Weights of a small transformer language model.
Size: 14 layers, width 384, MLP 1024 SwiGLU, vocabulary 15103, 36.4M parameters.
Architecture: RMSNorm before each block, rotary positions, untied embeddings, normalized queries and keys.
Each number is 500 + 40 x the weight over its row's rms, rounded and kept within 0 to 999. Layers, rows and columns count from 0. Numbers have three digits each. The size before them is the row's rms in percent of the matrix's.

# layer 2 MLP gate, 1024x384, rms 0.278, rows 378-522, columns 96-191
105:443524483533549433475477543490486484397633399548535479544515486510476501479542518507438451523547513508511487557554460501437528566479523531474476472484527474480535447525527544534470507449506438557522523472457461430544417486493483533524541517486529509453541520569548527464511493462469555464
102:431482475465539506461422522449463467481560484424514489535541513509506460485497461501454446544545450460510513537485490552448435562488506417407522444539479506459457566483531483534481524515475492538465486539439472511486526494543531423534511488589464482495444471492481483460551539538522501463
112:441506453518430495443463529539474530492519469546483519475563504475524438414420504525450502585518415497488497448502454496557498501495502496476441519494529469477488468486528456511434490473485498537428518495460509467536491504488480483550533433480545407482492517510442478517500484422486442512
105:524469527559465506527488522470484538555488413484503469470450584521569517441509418524463564545469493487525459457547510535467472569584438478506521487461525510560559539420468570466513556509491534467508633519540437488473545514474461488532528481552466483474473511535378521553545440507467511520
102:435518528562438501495472552534522471547495542525546528487455544545481497443500475488466567482500491472469502470524472431483438529512431512440546507473541554458533457473515556469485404500507492449495504535526473494527509506515456516466485454539441449481470498498468485484512411547564489506
096:548619448438463515477502591498524522507464583499503479481500502537544527523500507446579456498520471461499517476570543534537528475476508550506515431464491485518516487492483460561476481534471417505551453512550530497481547514472454484476502530504528502466502482585449548484503581497434446455
107:456535477453450528532561541478416439525539500485532449461524610568525493494500457499493521475487462506516506541504498535527440455478487540549458545489470479545518493446499525474523500533438516426500489511452454556529467458534507518513488423531435498482495545534531573610490562510476464516
089:464534478474544425453525489527436562470464452507523461507600474515500554489482548548555553487533504481515465472474494526433481407469459495517531505452518477424467535471493478409480529526527418538518475411533587470512516463486510494511463518519499477513457505482520524496541484524477472494
106:507498586470549475490528451506513499447520478522533487505544534413468503451488520478476522537527424509511550427490494534472482475480490508444559541581437533481520437530490487489528500534561484496551473519558544525464552555466533404540432542557496528484520527458440493552480544521560522467
101:493528455536451484507455522506475524482511480479466466477548552487514498571483447467490561508481504539570583469483523389536452498457516459469501446481444520509522487545553539496472524535457484436457537464405537592509425468485503451508471533556448437514504520537508494469451513564479431503
104:468519473513492451530491529544481451508484527477494463531504467475435465482478464517438485464530504421513472493481595494526529540511480521510506546478479538535519475475486463534557455519491583461436479405457512525504526510468462536534447510579522491575558440578507465457509518524510559464
090:538560526577511463374559445588477471472542501485521456523511468520494501498555458537533485541514542441543548494437513493484527545483510436521526512513443579467524500512533442531501446507461550479531484520496414477533424521514524514525501505500486523470524475529503498459488527530489507467
104:492487539443494532504474489469530502493463572501472523453611515545575477465486513560456434491504567518516450544551533471443581573491446471450533507600488459449494467521558433528487512485523426471534455546529518491495505554505508508514518542522521562466513518483522380481513497512444534519
096:486536473490550467489512527492516456539544498576515500516495529425519490438568452544582519522474478458509502510489487517535488585438447474529567471528463522443376554496481501527479502513390522527528526498481517562466452521515425546489517490456525546458574535589487399506519422545529521467
106:519469540524493589556544500537584509447459481494467454568526555536536541550498408485474541551546480526557476526478502495529460526413511516493438541555482538468550483506450520521529493546475465507459507415517549493595495479403492513542594499473544468477508498497459478486452480563484466459
104:410479518420472433513508464537459483516494472498486444515592493542473464473487481513505487574441476482484500540442492522502495525511447483469508540464452468453492425510520475487487435537542510450466443507460496446477491531463425436459533466455516451499432523475526478513471442478524469528
092:532566538495489541391490471517416541507532439542481443493463456463480593534508523551545478493565506481507568499498546552464510556499513511499473497486419554517444519457512481526421499518476425489465476482551468484571492503477542502500516498537510460445553580476491515450579449526544513528
109:455499510490527488543599435457449495540428490559517475486522524584527510426502468566524428490498497484470484575480514486503578568498512555514516529490543555474469535441477504517510538481485566532539546471528452408537536519456530552520515455528509482501504429546452502496463462497504450519
084:514533569514484494466509557480496524521560476525519412451540510591500500496504457488482526532561482592442474452469437530470453531538502497575518492483499538501505460479451461539478441406476488510569533483517539482487497459481449560530513410517633519466523506514495516531488561496432519481
101:517406505593464454499417517529526491528431539475570485487454548469485508490474496408562544532522493431491604416533502484484488434527498472518481516478472427456496468491449442516525529481491459506590494462543466495593539510411534494463425513466462500550568508534460458441523478410500466473
097:558604489473477436522594446496539499474554502540575479498520498512445452442479489512503512552575467519498527500468519524455499501504526474456492530570519491506475498479434504487609508506429458468525536500440503469588479534427488516483462494474469496454460514515504522446534526531482544421
101:503601507466518466473485422513431438503550481529550529489473431524461498500460503505518476492527497500505481554480521518530463478529499435416474568525572424463497466486495553543527463493472544487460465519518454529511528495541433489470552517524483485486524499511537502496540480530476506493
100:507498470433506517441482479473519460457550569475491537532469492517539512488473498539420526470519484514454521584493489482480484514471435588458496520535452524542515500532459401472481442509533522472494439551497540446515557495535494468522483493524467465469458528507465490533540549480522521463
103:483533454476600531485525543524552481476444550454488624541576530465465497513527575469458495497557482482475475512503566501515530488513503589456483534614508546460458489436503441459478476434480494447511522499497524498524510467508571523438527592468509573486524511452480491523520496541550514514
098:541594445503537580486520508443465529458422448533501577520507528436545479523524482463452535495489578548484482517533555460394504588522545498526465538473473515501496516494464442523537520531464494516491531457437492429447421515502491539586512498462519517483532559472502437539450519508498546520
101:511476537588503545494526483531540508452498571507501464436454423586501483457488425453470543518502511537476483499483470586446500497562488508460498499491484476474508507566496524518471519509541457491581438527472501394551498558479465449562467491604414550513473493457554538480537517491490431471
092:546551549504467527487481497495419603493496477531457480442460506466503474547562463502525430541570433440535601538511478545540559488537544468499409450490476441451537444515501499511493538552508511510515514532534506509517458542599518496470485573472462478485539456480485471512485484425560523565
099:589511544492561490486445599505505436526520459527476485495471496490471442433551475495473507524399436501505510532548532491508535538503523429524491463414465487504535435543511443444518543434550461503453549440489524504553489529526492474504531504482523512482553531511487554490465550522496542540
101:463495522416443485499499510504563509457486459601481494480452534498612459501587509457513470600488556493544514513467457477529570554477440416483459481546529622509490468497502535484472477549569492533555456493474517470448459521513520490482537529482501566543511497587511488480565450512521474514
097:514458496499537474537504493504448481528454499506481493496554510470505546456502459556513587375533486410413491501470509549466500474559520530446540525433522518451485417557491469519544518513461477470475550495535586454550520454502495544474500407492486526461528479503503426505457520449486546457
097:615516554483475474492428519520520525531431437545450426502514494540465514478509438535467536530557479596508584542465563499455533485490493582502465473553527544504553556546425465538478447549492453459508470495511534481449516466461504507481500512496517559482508533419489519528529495479571528546
100:556474560479477500529490605441537448491475498506516479440505503520472506514514503533467540485465442505435466503508514454436429498422522539513483473495598516467541580507502506460524437515504453498543517571524593461545471458478488455477478519462498542520531496467477537482506489535425510467
094:567444511531497484557577520499484456513478504535528488542472453481497518477539505409511444575531489495525411460458464503534502554497547555555483544518483524487494433468522549491537485575486473497518545498484489522543524461489502489470453464447485529509562485508549440519420499528510526584
103:486552454477504488516526480510496566461473435471450480519474498494507450427522449527497483499558508549465544462475468561462499534524596451408529505501484571464525483457460506496533538541503522581477563471515449445508457481471512527417475502503520434515517431481498466400545525546519449508
109:481521577519503490511542497478462523550473522431466479523488495534434519500516551505541568534525447470533548474463442474490541533486486472548480397504527450541501542509490574446460518510488493528486539545453559486515506515488548464472480525504410424519422510545471486506528471492552459443
098:536558517494466557467514518482539496514397463494549448466530439478479518526487453465551514534434478545544500580541543507495515495497506456532551492554468444504495554558498488500466473477522469553462420506471578554484475511536542489485516482515503497470502514562525467471516552523563502553
103:494433509515434547498492447468504498407483545473522486498527498541464494455420501518449529530554492549500461490504502548503473510446520496489552478495466585401484554522557490502476490491537541475491497498528566486556499550563479481471605518536470433491481479534456418544515448551453526511
093:480517512521493525464524529434433478477445443620498502426581442529518511495416439498469501460435502520446533518462492526522469460498443464505490508441521530464555466441574457512517489506540479450453517457484504554521506480483489521464494534455540484462506561479478589494477482556484512496
113:460539528534519459621483571491447502466572472554439538528588528474512456526475450471556554512508546459612518391499447473492470453517510489448544467440572561440552517469487519483490532471532511523615537493415462449551496442486441548480554524506594487533507507513416536492564577515512424481
100:492488515521500531553549522533533550509475530471490471478459536549516560454558517530553418413508500519509508511500523466485561406511452519543563512460494554545527499416499442494500485487527490527502494456527505498521474469587555470486522501516547509499491398537447383483506522448492501483
102:493514483446442473441505579501535481474523491484542517575517504461601442510629471481502459503478482457515457506510500481529421533484566476553494517512484532526535457492549454514479409430443460497507457502556454552528514459481553500447500507507456525446477414468489569523435462473551463466
099:524528458520475517523517527544490526510481544443364574494517529466463515452451465435446468551541519506534575617486470433478514477500559447504509463542473477520467477482509504460558504545482481553463497534429535481409524571528499482498521515499455484513450430432528475443459545531477487418
099:546523440500472484489415543406492473556576487445537421510528473524486465496553544496553516517436506497507526581518510428476463500532515494493453437476541468420503506440478486462500506486470512500505517521501523447531549523508431532514480452548499543509544383463470480536457563515489551455
098:549538541507537551524455520490537552475495499482510492485463446578441541496517526509515474540506529552569491572498537514547505555474470459498562532469549534465474510526500514562501495445457560579549521504440504426513597450436518507497483529465450517497481530563497483499479468520525454480
094:581528543522417449488508530490470439487485488484484456514573576497483575470509536437506455426550518504524454521445521475463451533423454543507537483494521541534521484525502513519555510441454456516573551509491564445492534479528488575526524533532407537460508522478438547497474455525482584527
104:484458462534493474571483480463556509540477473509490549466498464504499505460464507503498491521511529475494548452422520436493540490407493573416487473534429407500532447446528388450438432508474536555431595477541510486556547426510558493554515472495455507471459474483498570502467441557491541502
106:472520505575466473443461408553430465464555415518453507519523448526553498511488470460477544453536527538497485410568547484495442497504530497480519459515527543552467500551511559448469497496403425535422424480524442544520472436450519448446472497508546450462485510606476511469468490494461476628
101:533522570504473454495544510542521498417480441462516533488509449493487517480587491495571509461461525430507499483561503568472473481516525456480540497505451447499552487484490499545512505468476436488541605501560564462505433554484426595515510472492542517450517492481487482428530561478494548511
098:518459490530475551439502476489535458409496489484517476529406541468479536564518527565517528512531471506447480515482530483436504515520501490496521461537473526569467551440456537557448458517488534508451567530457484506492545500604497461506538482536546513518547562513434447496465499467504497436
103:491478495489597520480427455444472482578506520483477462487461505532494453562472489530501490512498508537557521475564513533510503505522504470443515427529459472450514524492533447524493535472531515523496527557515473568482537594519363429473560486495622557529428527497515449459516549424515413517
095:415505531481428511449459591574511483514492472453517497502507523485459486448449450592489535483497445462502477551550537523527559511494482512554481521485477540480526433494557530495512461601476490473449460543452512535435437472470575508451498468511527508490542497507533512487515537522535500481
092:468543545480451457511501510468541525509429526506466498481518516513420448463491515542553556578548536511502564517458503506429471408493498488524521509549528494447478566492563502430458491532496539516526512435512584505486453557521524475500383485466484494375477479452541434508483498519484493580
098:487491528479536454527437535430591484451491482561496492510468475503498466543475478504485479481525554545469424522481445559457537528496519593506456497518548510457557494501570492617455522460491529490583521451442477482524505449497517515495529499511502441474498397510483512540541538501462494514
104:506617547483511454459460520533501447481539389494547487481541438494511514460591468478487451445495506514534522451393504514483388523472509469490492582519432493524513567495509479492456522512512514523498549496471480477538502451540454497433502564603480396452494504539435520529524550506496562501
101:449477478436476453467496480493515522551481532495438434511503468488456475517485415534524556539506532555450456544499548493503562512473476471557475448484444528497510471480541524509539508519457607501460553532492477451499540481550423512522474493454435474491544521487549416513480483529480499502
098:471540487461460510513513462540478474522527525525539454547509502527562458503501529466477458540491485458449542473417436486504544454495451480507504544532450574530458497585503515470514439538498480441447450533487509478507520468507554502540450494562463492501466514447520424506503495503480444542
095:473519517534444467473470418533441433517547512489477576522504474560507508451557477457531487522434443509543504545476513541497523498452490525539475457504533489488557469446528490461523404460480462432507473505482556506478480496454472419425419492466479528492557532435498491468545514541510530492
094:493474457498530440553537550486529433518544537568519502522464551521462387463455452498502497525430483497452478508517557496442378529549560517456448554515511476494491482520521530512499449444508461514459527479601474491527537560462498422485490500505494472461566427453510500536477491537460489463
099:490488522546446566524527476617467452450539526494474542532491556488405514544475525521455526465484479437515520529516451542506475517545513541475458516511463462485551449467445566448518545451463445494485469510499570451500436516447505560435542479470515550527533449465539529503564468485528507545
093:522476511497512533551497458502472554533483537501477524457485530511498515477492480456527528589501489493522519486435515515524377489569584490540505482508577510479495515494507434484484507476549567536511510461527452509493507542466530433431460502501508453478514498542514487490483524460529473473
102:564492492494447540554525560552533478463571452513516527436505510504475512481504471502428501402586513539503542567547492518454489443544536484509483516492467461467601515562552540455454525462457495580504522487588432502541452494558468480483494509544517403514550448494556501452483457469475533500
098:536538538532556549530475487428519497478493600453510565495580508506510407493488428534489514455509500541495493533494471505587503453498446525494569453516458515549495460551535558550505444528482443514488545547509488470539479371480474544483530483515448541501579570453441499512478559494502454379
102:559495556538478383535489472454562494522562488440443495524441590529502516512523434481598425524495520501643569506542494484523514519560524542516515516474500423476558516494526551538481475466457503455514514511541416510508513517507521472451467482453496523467549490532538539503529484494475458500
100:506534526521521476501548500493552553474485546519577509535484493489475480537486455448586496548572452536550492486533550540459529527522502487582444524522438533500469513494533530431508393484497560506548462472487516493451448407546508491524497538508545545499495538456596446519536482560556449446
102:442529496447513480492484520522524508432477519464481481533462472580519555491497487523477512570496483490532423532455529548472519516538449483544561444461538501529503504503551532407543496560540500594447418474539514459428515486504450453515519515521566417479476488457509542494496506518542492481
105:424444555509532547503439490512432483464610519487561506514514544463487531451530524465471561528443504526499499496484483467505474539515550457534579433512552477483500559460504526508481472501528458437504476463520545588451543557455584442499512495539539500546474463469474535508469546504516440506
104:527484481573527511495466458510470488498538540423527452557476554529443466467468528545400512523510506526542536568508479573530542521537449472497449482415457509442540532488529496536480502495497515568513546554464505559457443577498540432492525472476511552569465513552512499481582478450558499458
130:421512452511549512465515542481451502506441522509485505485549524435500473509470452531495566432468503455441504534532476484435499544510495482505538538488490524490480464441475443523473447451523446467583472548517474478513395551490545483530503508466555510488492490469517447457463448542463435554
101:494526549478538565541580456514528453465591554509511470498541506407548543498516525492576454520552440554484510516508421531436563474497540465485511526526476501502583531544473503566512417517447546588497533514447574559550492497519455555493561517502555530532541558547456478497509523531523506461
090:489533488520514516485515464513460584523502421537466423484490482524506444511473518538483478527528487573498535489531538496459530543580461488443543470492532423577485502471501510457522527452472478513516490429474489502522512532518576519506543460458527497560487474541478544439529459487572465542
090:522500492502530419541501479479533536489473546459500466373460502491441503540580533401461488533521441469501504469461532502447456482520541588614485477489473426476478560546522466473492485462493519493461424524518507529469498501487448468509547539511527507505502448499541537471499484525443464437
101:511440522476470489478491457545559531504490525500565483476522525478556537533520539477477506502492532466503477517516479518491476522473574603509512466546429496466536489523501520496477532515445509477471534446530429465519571470546487534537491440518528517517486574514480491494458494515464494514
096:562481519451468487446418482462455539504516588503470502471474524498525529523503476523544454519513436496481453456502583438459483479540474526518465434503497538559503483493490532509527532519521405515512538546529459511507502506527489465501550540534458449466529547505403420510468504533512527538
096:463484501522446479503476539517488434529541520504445506537450520550520382481410405535472514519408508452495493521522496477487476556548588533520474488519500541537474439476447537530549481504491446458527478467437470478532524443485491509518530506449454492521456429588469478443502524475473505475
095:464509448477447442481472467563457559521493542534483475503564582525503471425444493505471526495495511530459532523508509444520478549539456503492484486496512479528513501536535504474481448504459406524515482469527460519479503512467496512534438531519442483438476470561464492457474560511469494561
105:481564562526497481508468500484505496511434458554504467530519516470471546559477527536554514510451476517474516533418503495486514465567420504490519435482524484533507504512430483553461468474489499459512419484457565468580511520447471477455535530502464448487516473516487503574603475477498456522
102:575523430486507537505453592510567532474500486535472494548475555542482488535518467518505463544552502503449497550481552485516615514479477570484513519531511510487480490530551420457506495480543511462536455532466406519488581482493484434513503460509493500385512562498510561477530510472542491547
103:553453533545577516492401510575521560514501506541468468449589464541498595456477463480465484513493477465530476555566551530438478532532565464460475441515445527532492472500561500464505473476500484520480487547518525495528413551533479485475583542521481504525578567546480495497482512502586477488
099:532522495513410506500493578487465483522443473476495400573531465461518454495513552483579617458507428495518444513560496544488543530523517445495468475518508520473511459484486463482496422459528441531492538426480510510492484530511586490532483495542484532446506503554517508507526501532540494437
109:499436516445524499510451520470535434506571503467480515430530520577518553402452493517528549538461516496545512431548491477544559544494528396507500479470493541510445446481522547541474499494485506493522579452534563485544433475459414484464503527513440574519444565442484512495508564449479452480
093:464513519499492545471484529456536454550564508453562550490436548436463575508488510485464510475554554497463506531446491538490469502476476545557537565468431545547475556475398466447517517459521473498453536455514461479505473582548506527470453546553532519542487509520534436494495540494576461573
096:565450482580549485557523475504563522516452541468541551510507517447487467471403523535419478522517542520542539523554496449474555499410534567468527460536562527542455576546584524433525489460489461540474532502455541413500555481494477504462516491496488551496512461478546399461501529520539491528
105:507542483488505493553474513475500474474573497439534544499551480591522593553506471466522517546491461490565529518528476531534498505531473568481457448526470425539472460565470496464484538500481511483433485475451436475530503531456481481512468480520479573457539541475542498503499470451426524413
094:503520534558485505489521491513508485487526498498523592493498484507541540509520508524499517520484469489555463471410533465507448469435490546546638517486409501475550468452489502501488566439553460471455473550474539503560513480515496461512466532462522449566537503455520503524517530441530486474
095:457501470523508458408488516575498460411520453515489529492520536473486561486542440526493518485534416558493542519518526541507443464498533539496502504476460494482526517467533519521508448543474514493441473483511573509494546487550448578449491400480521451451424446520499485489520614453511505484
107:497511563463498520513567535470560476479474449529511511450476524498467484502583576521457425510506464555534485517531499516550468496485452521483502491528530473594429480545451507449515526522517491473555520532452513510545500497535513436525495600517470527530547491559518479419483448549521517509
094:498438504521468530517504505511454528552523461523502439511485497458470500509453467425431523574497452452505501473520495476453451510486435572474482516499486482456529511493488499484468481476521502449510539547489485457505524506429480467488511503445406454511491441442445442502519476515519478585
101:500516508567484495552492515440476474451480481490471457518544466492483606508554590447508452487509480487489469501501477548450492518446482486523505604536437470497590482466474473590578426497465503486562490539477487507482487492538515542469504525494475545506432532477501468462495539547452435510
093:464508488485485574493522539423544485545505511529429521457460601553518438507464519469449524456451576508499481511477520551509525533562527494555480514501569497501459523527568505578489556489538513562525568509460440466458527570500518565572543432515531542448537470507497502546501482494471440507
094:515540545461493460471444514530585524517498570567539550427527531427506489425512518428468480517546448521419506476492488533492453577530462498472472581533520474460509452547492505541439535444457448512526517505479502522491574418489500440473489531531505530497482551502457497498470536480526520428
107:498470516463465444448476517493487514504453430503481512519446561514560484549567510445420453561481477443488507497479484530458557542545435512460462475491564437531554541514508542468447512519489512510492571538563525436472503436481480505477495486423526500482521473457554553511468554398479500467
099:519454493548522524483460535530505481505439543471484439488472529436466497503507520550453489527452543489528499553493527487449447535469528558494555516464511421452440455523518513482590502509490516479578475531461540552535430527503427524523541494467416590471510466491412545460487414460519575481
108:428501548493475479487444478450494489500526573532479563506481529526455452510470523529478453500426486425469472497591526465437480475493484448479508461534508558486525492548515554442507530534507492507568498415564507497536517474477462543487478472485419497490516456520519499479497489483528525510
093:469542480506480519425527523517574565467530464541572496491461571519495475509513465558536583515549425509554509453493498513406518467427545580487492455427428487446546473405451501529469466434450484567530492475426512527475475544546489432453517500512479546467502518571455464557463507495585581474
095:427469510524523464515513489502500524457542482448480439517501520459489514503498520497485568522425518559457567534517500560495530511558494496532567533592503479435517525490559494477435477486514464447546516478481475528510483456423488534461456471450537532408514499446468523495472509458494514502
104:478431537533486500627517516524510439454543524450463536555625529542485464548455516519563494441473456496500483573502486489457535532476496528459468570458507499510431525474503544505501530553501522405486458441526529446578539518503509500454551511515478511415518499510463474473510475465476531547
112:488515525466442551482502582520518445475434469446520543542460501465462553459440526425501578523470471504491510518534571508513481437410517443461537430452511567558532412479554516503487467441493533566480491432512563512424529513485476572605458568491516458480493415573469514484493612512545513470
104:542486528493494498474510560511551357476509497482547537448514468478497561462501458437549508523530444492595430572465508534512501498517488552526542529485526521541575463510514530500508575522484491538542514495491470521513500477466468524528461487475484430493514436416516474482473551439533465489
095:533484459530541529490459533479444471466480485507426493510570545547520498525473497591438542467572515503467503504552511538501446483542443556474444505505522556478472517406515516525467513457540509478540472494450492414496445480458482510475599489545501559450454509421501436524473485478435531496
099:459507468501452509497525482494480530485499449483488486544461482505409459389506462490464499469511493577546536508571505528519544508481534569490515522429426426556503446573560528486425451462503572463457501508503533439571464507450473485459550503493562449538514535542508446556562499551480529438
102:494471519413575557492510540497446451434486498557571494537507485577478586479467434516494466630505475479529468501478487409490463506459537499470581484517542512525560454522475522469500474512482506511511539543499519503562549482498530537440480515510496483490497483466541507540577499420413463558
091:466507519442471451484497504569438480572479533555525509532493456486576471504555511487435526515486452511503446431475467573502463527511538468506543564482546520500505427516499457499486523422488560460451521490454485526512409502492546518512462600427448540493433551521564542493494490570540550489
100:462502580495564514554472556514529468478493441525512487558505559566486453491481539479415442498475454507506472442484519490539428517518555475518563489485483445488475515588619519559547545473468514524502494508527541466525528543473514482453518447528441499518478446512520469457557484488555516489
109:463552488501495478444472547452569480535445489476517532555449509542520520529497435474501428424438494476493501534523576486537524596456497468537493399487580473486453500420514527541485491502494520554584409481434460497515482472494485484499526472443537388531516536501502502485498502513534472442
090:485538524521447561522531546448512553462549385472500515433596520508458561449549531485510536458504439543519456441472570449531567510496500485476496518439546542478564418500514524471466465433497489483517486514499525610454506429387516465511493519517510441553550518509442480497550464535527579485
098:425475526540453513545524542499531524508480508460505579501521483489553446487535550549526509510457455520534540486578491494461520545544574506507497499487528457467524556453518441572484478493560435486512516566523530509556471586508462485434490482438507477520528517469499534388520502482529460541
094:481543488464559511540470482538524497457565489499510494506525523511529454518490450556531557631488500563492555470468496467521545483493544504568506529490515443582560500508477527558499466476469426463454534483501519542510485521556535487509491496480437511481515506433493575503554529488536518472
090:518481554509501446556507480516488498504547520511562530495482516518549468525498474527460491483476466536503511478487557476494475513499514465484487412516558499482524571506496487540495594506451439565507450570593553493512472522559510498502560527481487562529579404482541512514555508543506489505
100:539494573466525485567479502529595539491529540479498539541451568540485548465622483488564433563447529522488526498477522509565539501502489450529507488526488566507458528478427436506476434500491451448503544522401464548446544508493470595538513461540554475542524524471581531567561488489513495471
098:465562515486532470451467480449508516456516499489553488471480468490502393466482474528522535453575517505464445475474460510457528539507483457495542488455521471558508566471543415462520532490516465541475529532503442463506483445516533475504526463494483460443551531447558500448553525338533446488
104:466435500410514486416466473491521530585495401517515525461447475513593493532515549512492556572479497507561568473504487516506489499492504466481569521489470430533511485506513620527507513559478446474507550441461534548506543515481548545466446441550489455429463514506433489444445474506540573557
094:538469500455522537467527505521535463538526495523472452474554530516560494553499458429462500556489408548491478539399486537537518537492523543561545479542483530519435528484503496520550499521472521505483490499442457520510476534514560511438537523481567466459534524502526608557473554488504454486
105:484482462491489466479487548474567438549490498498478515584545494557543569512475508511465424519507489416487471429545450502506443505538428504555464496569468495458551505499512561476482477546568429507474579440436490546522504439498482462544497447512524523536430528494507488496497520486448569526
102:575504527461449561499426544502486457477555473521456530474469549540486505514468473559550510438472521548483472485452537516442445469515571503562400523534532489458472490455488511557470451443561418446499546528459500453482544578482472459384503489590534488493480510459548490428425460430522541483
095:452525495415480542487499526522459575430497567527415508503502502522434390486510578445517530500406556462434483544491522530459504497462552505487522452561532522502519537591486447583492507538547461519515505568513479585595534456553563542520482467567534542466532444554490452521489512508513475451
108:421509518518459472530489455447411453594506526548446486563471537526451452464500451545477568482488486503526498452487458497491420516503453451443480449490560513545486540551495514512434521508457464477480533546497520511492468512446480528483492510517448478520574520498497525562496513535535414532
100:599499574499483475466443516498481500522581558481510504424521452469503539429519526498538539554449513534485500526487472525473466480481434490516507506439483485520513459536482466528564473477549486522532506417460503531516464507448461503492497557494542500469508468527509458567481491473511509437
096:598507453523481492534452552587484496510587566491534441473520471555507538465469494522522521463507522529495507454460516509541522511499474525565582539559406518538462532477457503495516480501474546459564505426518456516524480448502562630540450498497501505549530490533497480543520540526601459492
098:559550532499529479529511476474522514515613491480469497512499504496529520530428506473453506480438490413450464452540509539468446516502445509483598467478519480478452443542533447509484510410493467534522503512570443506430417457477480524441503459547525524501536472527524512487537554557445529447
102:537440489523504499595468462429508498446564460521514534428497481541506526473495473380464449506565593430522520488451508466485543557513540438452462488552571545483551525491511479504524444495503466448475462539457526438505561490532582464463491518573545467496440495490535591444512473438488435514
103:534515456490534436470507460555423544480556536485461515486433593453468497585464507483487504549485492520501503539455500531503422453527499445461442448540538533469473547493505521541552487530521544530475440527465495470488488534507466506501440493506428513532468493432597454513515508541534458525
108:475493473531472530498524515437519540534466520428445489509560541494506440541513540424467496470457468490487489474547440533492459453447556518463460484489526454511546540515496514535479549494558465503477507503505491511501486535576447527473485488507570478522478484512435509482447523475484500432
090:534532519461528555478455544533522454475493530511554543520565449511476500539484446453513525512535592529477465489474504462542542502516507418445482484578480583482500538490547514496476587505506450497602553515514531450548526519513534518541508493551447579513534453510499578534499440594461552435
108:417406465527571525483474486534462565470538549506471423458522478485531458410434452587488513423512539463488518510500505495493455445486494504465514507498556550503436502424540451503416505476500432509481595482518498446536439494463493496504508574512547494531465532545484442480498517482400455449
101:509492591535453429571518512519454552511514531520506544506520562473428485460477496508435521553522490592503478531453471453530430571480540480483540521438523462524479462548500489442498547465494572477471489533425513501495511425485467618455536515566504552441455412493452498525493519510466457504
109:514521569554524520528444484450487516424553520441504535501496490496485518522531403500510503505521544503456465527565520527428498500496534440512459550487542461477499425492450484495510520446496512458480417516533459522523448552478578513498547484449522565505463495488624514471587565458497535506
101:511507496519561493472486544501531515558591486528491516515532496568498494497527504532559500487446460535565493473418496559452455463479514471543459487466509547497476531605570494514535502563467504488501512424456431458499536501491430484601505452528526427505431511536506508479477573464510559458
103:477505536487472544505445514494512566546508542433444494435475520522467480580480523601525489533475471556512490451568480515470556505513468427506469527428519468522477560517491467514499493560503478575499505552503482498425487526491534424486573560595467565385472470529487441567540521464419561500
097:550540561418465428460510570449489539456550441475422497486507551523536495504507433573497495543483514522465444554464515481537419528549523464498506490532578542513511512547510483528525433442508517524544535444484508491550459485504421486546473513529483485529485468415546554449443523460530513536
092:460518501547513453445501526517505490539524449599512515539577546549501417493545482499408437481515564480466537423518436534489551578563445451466522528520516482494514544452553512521465618521419555510451538472432583440501464535498467531512512491451495502511513534546508515495443505454502504447
100:526519516538465484451475487535530526565480557548567510486473507456584457453486458511499520564462445547496436505500477493504533554523493543485499500577441492456545437475415445538403500493435511486511500474443528516517488572441511479494557491489448583514628505535469401505443538489509490387
096:512579493462469505366459556464522462518421562515515483484526528529505425494510520545532535543481517498512542545539583522489502487524453469502565490533491457534507502500484515526535484492499517466500474564499508471496481451509434488543421515527495506528508448505503479510520489546511511487
103:508465547500467465496473492502533445405557522495533470481537484542478554540520478513502394492552449511504455501516517495446543530496436464516497433582534432523503537495520520495497450503555485503507523459496474504521484457428498593411516422485505468482499538528495590450467504532463477568
102:519562486509450484472499496563525554520544470551470535487515484468514448511547439540526472474477466481505453499513459550395524535454471487520533534500431466512528484421516534485430513573541471497506503464516420495457438500538504502527482508430505396539529506590475543447469536452502486473
101:546570569490534502444477495489468561405495550507541461481533515452496534487530535463466536496501512476422551517468512518525564478560494454468479530619522510514512520482540524515464526461563479477516494524462477537525497471467567491486477494539475497506515494584531494487542445497405476467
100:477508513472550468450498560451498518480470493507516477487535519459499525534524536484467528533545467504409496521485472502536450540468476501528412488537506467476494502530485561565493538506478470558439547521510471510546606470470491486593464523491550578489502446470558448512503515536501476517
102:514499527586549483557484511549587556533462460546512514517462593507443418513543488439477492550476577475483575478483532493430509488498462542555522481527491501567530532536513477469528519446467486467582604535489502516449517427455554556529475541555489502526421499490504441469442566471524499559
106:570477516433519522468515484551466537547472475528510524523484601618485495565431506497450505458479531519515502535489466525502499505454564516517453533531493559516424467455528479541453534496562543462549532472507465504469483525538563479547485499463515450390473440532464512546487476439454493554
105:512486540463448515495473428518498534445426548463460543467555537455535546484530451473574497515419454469425497526458530462402425529527535491459417532486533426489520463491572404459452512525466427474554509504519532534489460439484503509485510472433511511542471510453468475533435548512515490590
100:551522525509514542478535497541572503513483549473484538506559485498511523494540495515401442491431544538417431576500462373459503471463441554541548479492483507493463487456564492533589558535450544554432533464499451537504504427499515514566515535471452540526507479590516462489507490483470457495
101:485504550538490483492512562518488466469502533468522480515563564510471457503484479476572486530473522519493519563523526457499496479466446534514496508490530526511506498477535430523526455495602417492490604537496549488406436509511559519442504492532446506491543433515575493445544486471525568507
100:529544496525478482428510457457494521442518473573432448521480493532531481484601449499434531479533447498509537490510564450523509494525428518539574533446466486441525465515444487487487497502574497492523573498482448567581489455515481492534541508476499452496466504462516514518441468490504497521
104:442477493498546569491554482458536531513468486513479509471544470492484573449481498509513499498502407524461528497466428476478521563510495528436517510427435509528547453476470501509525490552503470556451504513473467447529485430517464522451450446514495534464530418435480450481479584565539539452
092:484554492514516483573497516445495461464559446531476491433453525520561531493528513498596517463512529528441485514524489493477455538565443532590470437507435510484495487444521535592511610479475537509406439533469509497526552565489491486480505571462419504515514557526560460520484516453505552426
106:473549522486530459464518493508535439603440495421516480451468578542515465499506522522419506489447501479480593482473449485472453511506479495584527431479511516520502481513416533432454506505472419536538449498577514539494539436462462530569491494491416472447542530465488393491561506491539524512